Part of a small language model's weights: no biases in attention or MLP, 3446 steps.
Each number is 128 + 32 x the weight over its row's rms, rounded and kept within 0 to 255. Layers, rows and columns count from 0. Numbers have three digits each. The size before them is the row's rms in percent of the matrix's.

# layer 3 attention output (transposed), 96x96, rms 0.227, rows 81-95, columns 0-95
089:171135174145197129109094125149101151158113186104096179144112139086112130080135143094168159174096109117169108156160078162152162132145059096105133118155095161098160146155169132164069125121084136128121173152129111147130129132088102100137107158121058205150069092120088120190079141112152093133
091:144149141165124114130148095140109079117112125125172176093142066150126094135156110109154147156142116140062114139069146083127163118123170151163176123110095127149114201183121135162132077093109188092145074125070120147141063179096111114181127164191099202166119175112117163121095120110115102126
086:133117120077117145186064111097128089096100162099154106077115129103131134150157153169154193160141197155152143047137136114091130107099141135141099107123095121112173116132140083110135157086131124165156017172148083128121132117104165114107147147089147106162096091169079148161089174126155132177
088:165191074116168140117079104127151155110136112091174132088047099110159112137141092104121126098152158125152064142084168128129135159123102120121067131155138066133101150164074099130099108101156105123107145100134134093158097115171099187110107108174147094152076071200142135130121093174079077114
094:167119096100170085162127136095099216113141128090120121184098107133129123124147041142141088150118099099125145096128185146160163172137141123130105219117077171084098175139106100089103086084142091098166136154136133106096138119124082167144155119159095147053096137155083084116148141127148153134
095:151121132084093170154118225143092099124129143122135137152143135095222065115143123103106150157139112101135133157170187150111140101108154096081125132113147102121126126157066134101084132126173161131113079144143147132154144099103083175135170171143119076122138110160172117153184081102108042173
083:073114133073125131063105036138150070120127085180108116147119099096162060121132144136164169159114091142104156175087117122148132129110140092144106147191136095136070127161146144154135141080115068117196133073153133123126167125138119167094149124168122161136166085137085170147116154130129167187
098:166137112131232157103114149160094117141167126125126119104077180169084106142065060154145127147148064103136117085138184123095173159131107098125160138146150161154133133131098124110097083150119126084157116107084111147114150108129118037099066162125135115157122150099136129213114087149101150105
093:083101111173102146121098113101124146109143129082111087096165081163129137150078081166119117221152109153196173145166117153175136122150139072146112042149176187176126178170113103110097108164096141151177118104094153129134156087123108109170101135093149113157166162107127153113104121098138091106
097:079165112198046147118092123194142101106100153141110097126097126157138124158090140172165158116125128094162141085092149104111115100124076175106157102138157126130119137121152122149075156143102119089159107149160117109133074138149113153112128157097162139173084197074130146092132095187106187215
092:123137125168125106116160123102084187134134135148084152153079123178133101074102129136122114235083144096174124130197114197157149172086128173106059161113146135123164138107088108173131159164147158109185173140124145115120084163100106123140156091138129147110155187135117175142136131195127121139
089:115092133120089111168136177096149156081093149160145123173114117063122101153099100153104093127102067098093138084089128125128102077099116106185154186098146145167089143127116128153147085111103066128170123097115161177105109154095144066116096122095127130066106134084096105149043119087124168080
101:189130082129107091109099144142112150104180140111177159061149111191121142125123130097118085140105148130106092147151122187109121110140094120130141163060112130133110104140097084066160123107116068144141149119095104099093054178145120168136163208041138146169129140116135123126122056088108147137
090:128133096112098064154083173107100129130117100162100096171063070128138097109136107173131185145144143089103198133186135111070140130152091059133065096113108137179129068137140177146154069096158154171136139106134092143153187128147157154152186088130122164143105132137120101130181150118146121129
090:101134176097132111156167080117116117165111067127129097138160104139102162103141166078105069109190128107071106137177091055135118128152115073118135131158106200119164094071086200134128093161178140113122163147120108146145118095194174132112112147107108129192099130110092155110126149136074121157
# layer 3 attention value, 96x96, rms 0.236, rows 82-95, columns 0-95
082:084151149176186081078079125120109121141200117136166122117081127135176119114099088148146116139108152193139093159166107126132144155097161124089155147162179108137109088124105129130146132170178087168072136151137130134122179086127056170097108103137145102147137152063182125209171103146145155120
084:130133160126147106132138146151109105123130106104102144134116152145117176130077120119122081155077062124140126242121119089140109127118128096063170150161130111099174138043118154134104124166169112142171184120089147138123068157131062160110098105117098126108206119143180128082109072139140157098
088:156094180119142141155134123086133110122122080095054167172104145125149143092135184106145104130205121155103091165134132120166076064151130122131172143105101153140097111140233133140136160126130136092126105149164099110042155119120092113144087170121131055175128173100130119120115093125141163174
088:105091100150185168037104116136155120152167073112110087162164129137165120160156094129135145138120121129075146137104103173067118107140048168156160134121181141166125101128132107092123144119082159159115131072117149216129115181112151112106080136134132091195111113127183096151131108120159145173
096:163154103108148181107144071135112149082162171122113139132054163122067149059145149130123105116135144174116119199070097114164107054069137121089109138160097071129109113112201116141108124128108103164183156125083139097150147115144133102117139177133166142101115086110123160102160185149157170129
089:157113102151038105167138136093134091111143185153171130094136111142113142113060102127115122160160170153118113122160117101151130060174143097133087127083160176085163129090147111091107126155146174176114051118128161126114125170142147102120086163164130078189133149106196130107143149134141061085
093:102112120100164095135107124146074144106135060130141149176182073098109092142180077103083155110108103110140121119146061131144142016139073159142126147066108074174140155112141085115173140106123140155167106167170118113109150191092125131105097097128107121115127105127173159154128172141135165169
094:157111084169127118120112129134132118103131072107194194162141142116115147122153115128142130088080094125133140149120132104143183111159116083095129173118167150094102166116144120087171180070126158196099193112165167140150023095091104149123114130202119139123119087155088081130140133154101129178
094:099145171158078148143166118088108111133122158144126165159175098140124151078113160151080147143143163106107140082110109121114126172142179110162216106071088135177161147060152168147134139133094129180125077131066135112122162102132090173133155134122060168168191103118138167162134118128148069103
089:140129101088172152071146165147131100208125149160144134188159123124085129107151037112154087153131134117041106129115138149101153163139096158169181133083115078152064151142173102062156141117117154175127069096131105150153172084109096106141133171158140133155143105096135084136127113141108150127
092:124153184132150092055115088152107164184151129160166130137158129201123118117133106079111119141092129168130123169148127085142219147147067152110097093165182164147131120114135065124088127092100125122059108161088145152117127123089171084102130093157113151164091134159138117152142191094122076133
091:137084107141184166173161099176200139092135088130131116177129086137151147123115085152087131177112077104067139132149111090142148170064116132088094126143098109131109166138102127140112156111156113115148069106107122130095156106113089068155129055188149136137095100125133108133169181087206152163
086:071111108166128184112148158120178166126133167102118112071185158089076148154124165118115102103076103145178151187062118137168107071093173148104116160146129120090115136128148144138109152160095192156163096091161135171142066155134167191093107128159133173166160122100107133164089113137105113110
085:112125106116163146141038121110146118097115148135096100101097120154119127216153178188097134110126147135135176100109176152066150127180169122104125115142147105099150162138118096175176135168119179100157068103178123130087114107131130111114128116120163169082207124144166145109143099069152175072
# layer 3 MLP up, 384x96, rms 0.29, rows 0-19, columns 0-95
107:138148172159126125149113084148155136101127143114087141107126148083124115150126108111106175125109132101138113139106092141130152146177114143149078063179084109194092142109098135132124109098102101205123200124103155125123078109110153126099165125079115144111168111017210072162153121099101162170
102:157115093134128102101106168098117140132085152115122090141121114168119106143098200122170181146101168147151175131083122227157165100136146130119153111129057109117122160103119137129115166080139120116152089072050122148170157182143183132149071143111068147121161165154137099088111114143106117060
099:159137145135164110099097074193089094165126054126139144093071122134121108053121135113145124153132171126097130113193150138092105117089114100111121128154108180165176123122129118102069153129144122162115178167128158138114164164093190160072145062133135144114096082154122077101189189133120154129
104:137057031151146159117117143111186178139116118110152136124109142159130107118076124109065077102185098152135117119133119161137079183086123149127149142100087084110148177146097110171147143154137140156146180117110118163158111134136115157116122062155097181179123149152076062100081133174157112100
102:116122082090130134148148159102154158066137113120131128162097092109120155095186119214140109125117160102074103163083156159073150134124163147134123133115172132181078187145123153143122190119153144173115189100092144144174160086106165099124145104108104113083202125172142108150159145186084156152
092:156190139144116143079077133125093152161132168145132142124189094104134131126121118133164148089112164151172180163094153072159129055085137092178168126098178172143103112171102118130142154085133162146107129109115128132148103081090088123126165191161103111091089164136144092117047192092106121165
099:137151096118122152102150065088109148103135205141133126157128127165091111161118073134169184151074102099180214121110103094113122123154101150145164110056158181143133116124095120157102142087162143090157118069176198099110133128120088107107087153080140117116083138134093136114111156126189167115
097:089173145159138130124124119078111165172088122129136186109111148103150132103109131076079100115145100117128176197185121062187128099142150148097128142136126177095109180117094121133117140162213114146141071134155079133110140092106173143135151146134035163121104154189122125111146173079151138103
102:171091155170166110042112166066167063186106123127154082113129122145144121110147095137121102123196109107178173124132137088135141134113119106141078120130099163147158093092155121166162154068096144154112218147138186128099154081120162133113104173147109138126104121151136111077089139139063114131
095:158143126127106104151100161096161132091116108145125062118126158161110124079106099217192051115126095103101088087160173124136081152138090111161131186115130137157149124165161146155127144179091127101104157106149106146130179184171131103119131142193121166168155141132100095191112115109150205121
093:140055137101105140164152152105125192116130146145149173129208125133152127147119124116167139087078148124106159142103107054141133115147148157138123166110188186141136063105102156131109098081149176147130106066114176115188080091149132118090143140166120137097166111167164134143143195058157137102
108:107095197152108163138192080131126131103110104156122165152163127119102085069115105170131122150109156210121141085081078125122135136090154078146102132113141150097043102142145156153136141104093101090197072062112149144145151127097129130142171130128130083126170147160079114169119097093122188134
111:097138176146097116159117119145083090109139161134101094169139117099158069083152105166185152118142120095049040113121143106184133174137109122134083139173094158162091128148082184139070106147129119162102150116168126135112126080126138118085115112156161163134161129080135112115124195077064163115
093:137151116110089139143125090110080161141125125065141192113125170152150111138194113098207156119132137072116081162095132178066099204186076128176147091146158139075099171055119110126106156111171120145121134103103145139093081183105099157137107133119155118103137146135124104127167145131095098157
100:138157108123136145083165123133114156124142110129145133119198093142148129152121118146149132142178141118162126120136062108113082143111212097161082159127132180133199153060108089144130083090130175108143105064098164139175151098153102142087149115100143137180066128124205181131082170147172109136
089:098107183149116149140149154150077082086151175116123122125132132038125128167090134098113114138153097128102152168130110109123132123152171099134080178089135110122146110114093123188091223157112142164037105059120144168132093086101080145101145143147086164113152130130154125146145176152106138184
115:126101151139109062115142148094100139135175196107096096155135134161118120217157119118153125133106108106238115136121149120108138125146077177150147138130094181194083142142149163097160128098142110074134114179047098111070129148128117071117119118147164145070118111118118098136129119159172106125
109:121056139139139140054176074102196141164027173133129158133089115172106097106103146102123112136211118125131145177120118115108160116139118138151123129106132127114183121057104098164087137172156160127193089138158164134162084145160111133108089111142110156145103095125135109096166143130103140079
123:116155117117089143139133121131072178120196110096147138097144131103148123187166085143146126184116118099111087175136106090158089126138092218119106171102084175219127119131113135146109161123145117105091136106095139153132068107113138118154138104118132089085098175052130192079134139101143136182
091:107122125135077151089117183134140129094152175139164088153092158069126169107164146151112104129147128119083123096209155124107099102118081105113117139164139147128145129109122140154136143131176104175117190132134113127120098174106085104130175056175077116130159117170092056151206112068066106131
# layer 3 MLP down (transposed), 384x96, rms 0.245, rows 0-18, columns 0-95
083:101175100089133150130104125113178119118108112079162143151113171170072132156108108153143086137113138148128091148133112014071098120094174109105171063149157162098089126149095135200090147157137115141109116153185092102127197145150115118135111088140158105156133203174117153126107101117141113093
121:076128150087157130085094124121163158104123149134098157132122181156165126074188165114115117130135192120115152114207088117144168154161112147142132140204133133155097142135108134107142109083052083072137104084067087144111137138100132117119183128110103184129175119095110122110183156207128134108
092:154127156040125211135086081141106117136127128142120167149156169103074110137150113134129173085121157131120113114130121061139141131125117122134131177123160050150120123137123134116109175129097126129088087186084098136100178101079148077117144086150141037129151173156177110128085109159091178107
107:092135161130133159057138126158151159128106061171138140124156146164161146164101112140126192095160162158184104156070153089079100149169147090100107112129098127111120111119145090188243115125176145142142168157140164129165125166126092168163120093114190145156167158168159136088129133125121124124
109:136148193083164158091091174167140143130161130114090107131107078135164174101106138101099165078134162145096125117169131173139147151168161158139123183122186122069120088095119122148176163124177106154129118059118086060155084130146146122078117137132104134129136111067131086197152085111168166109
092:133130122113145097166168129113068100205113159106089099166089140108189145129087085116110114124087085156129124096128126150112160168114170166138183094149174129158145147140187075054139112096088176116174150102127141141101044141167108159150110106083149105146115071140104064145140090124116136118
086:094136091151127106160197155139090139118097111121086075154135180129150175102157150146126148076181122102107159153174109158159124212137174132133145103147136124101134099161113142075119073141059103079057088162147146149149177126163115139107103122157133111112092084122155143137118077111088049152
097:107110106196179121134117113156099168093095114184167094114123140194102122107113081115074133225078111135138106134123119177105193154120088185143150113036167138145060153115121148138078149097122099102118128113130131130136095152114139101090111145069084107102098122124107109140154109160106166147
086:093171117110110157101117069156124138115182133086103124153150146084110190081138208201112184113139200143116126129089067160190120139150143153121156109145144143155109082150164153173124143174196131153096150125148137143104134148129155092135104145174135120114153110163158181057169147152159113122
094:118146165148120161123059150087057175155148134117092113139125137105108230089101124109061179123109128109145114109139140165125126137162100137121096115163166115104114188125151115111139134152138068101106189105117159148108190059151173148073128157104096148129089072153122102108132106105082109181
097:108132173108124140103180109124140084088149130086158046129094137101143127181110096166152136098150063112152175095075132103075175141167130115070150149129101161149088075171182175171117134115101167129130158164108120120160147147136183136134132063115087208130108118156135094134137158171158142151
116:100083092055144137110109125127124140161138131105127180169178169102144137143182122112172155179117124144159107132096101205098093147073121125134063078114141120147088113155155128134079129107097129154087150107148089161117059150125148147146161184099130127157129125194147121097153156115062144044
089:070111100123236100162129089140101161126104102133136111114107126101134176133101151142059137058114173123165151174066097143089103089154139107076150130112092129076118178157166113107156143091133130138137157135179197104158127160100095135129108123093164113129148128187087159099071101147115136144
090:156134134177130170113133121107161072156215126125116078094113121068106173143123124165171117116166147174123162107153168106151114111080166098150077148098057093118123130115096118151107100138122145135119190125121118104151130133105112143101081144096136052103103180121138149081076173144082139042
107:123182155066119180093136086156088100156134107107128106100128127092096073167156144149164123114107113141164084129140119148146004118122183158142099134126147125121183126199142121140130138065126128112116076122040199158125151103136146117112149164120177129154108118130180102132130121087110120160
091:133120086089186138177137179170100105131080171126130090109150132149127168109168139084177140135121095159108115122080138130112131098168116238149129155151133107113104128145083100075143122093131124158180136115073117156140120106121189129144085104161078057138083088101179135155167116119191112116
105:128154106058055125097134108110113086133168142117086096149138145170071155131137168155142148136114162144140154094119112115133109147184143081123092161081135078149089148153135206154093082126131180081101081125108141158083177140114093140124098075081118145161123102053093115134078122169101144176
102:125174137097116179122107197125106144118145063206118108178137133115144206169125135172168183121136150196121141142078127090174131172102135165105104125105143133148155138162180140152146171141093151152113151149096128143142113157095142112110153149084127201172120149102099119162059105150169182143
131:148104128099119062090152126136112118072165116187096146108063180116137122151132089090119115137118105138117128108143143135131137150135130152099147182101117119141108124091202162128071105144087173073095173142138181222123033148089209132099141110119114153122136109118133103157109114121088089157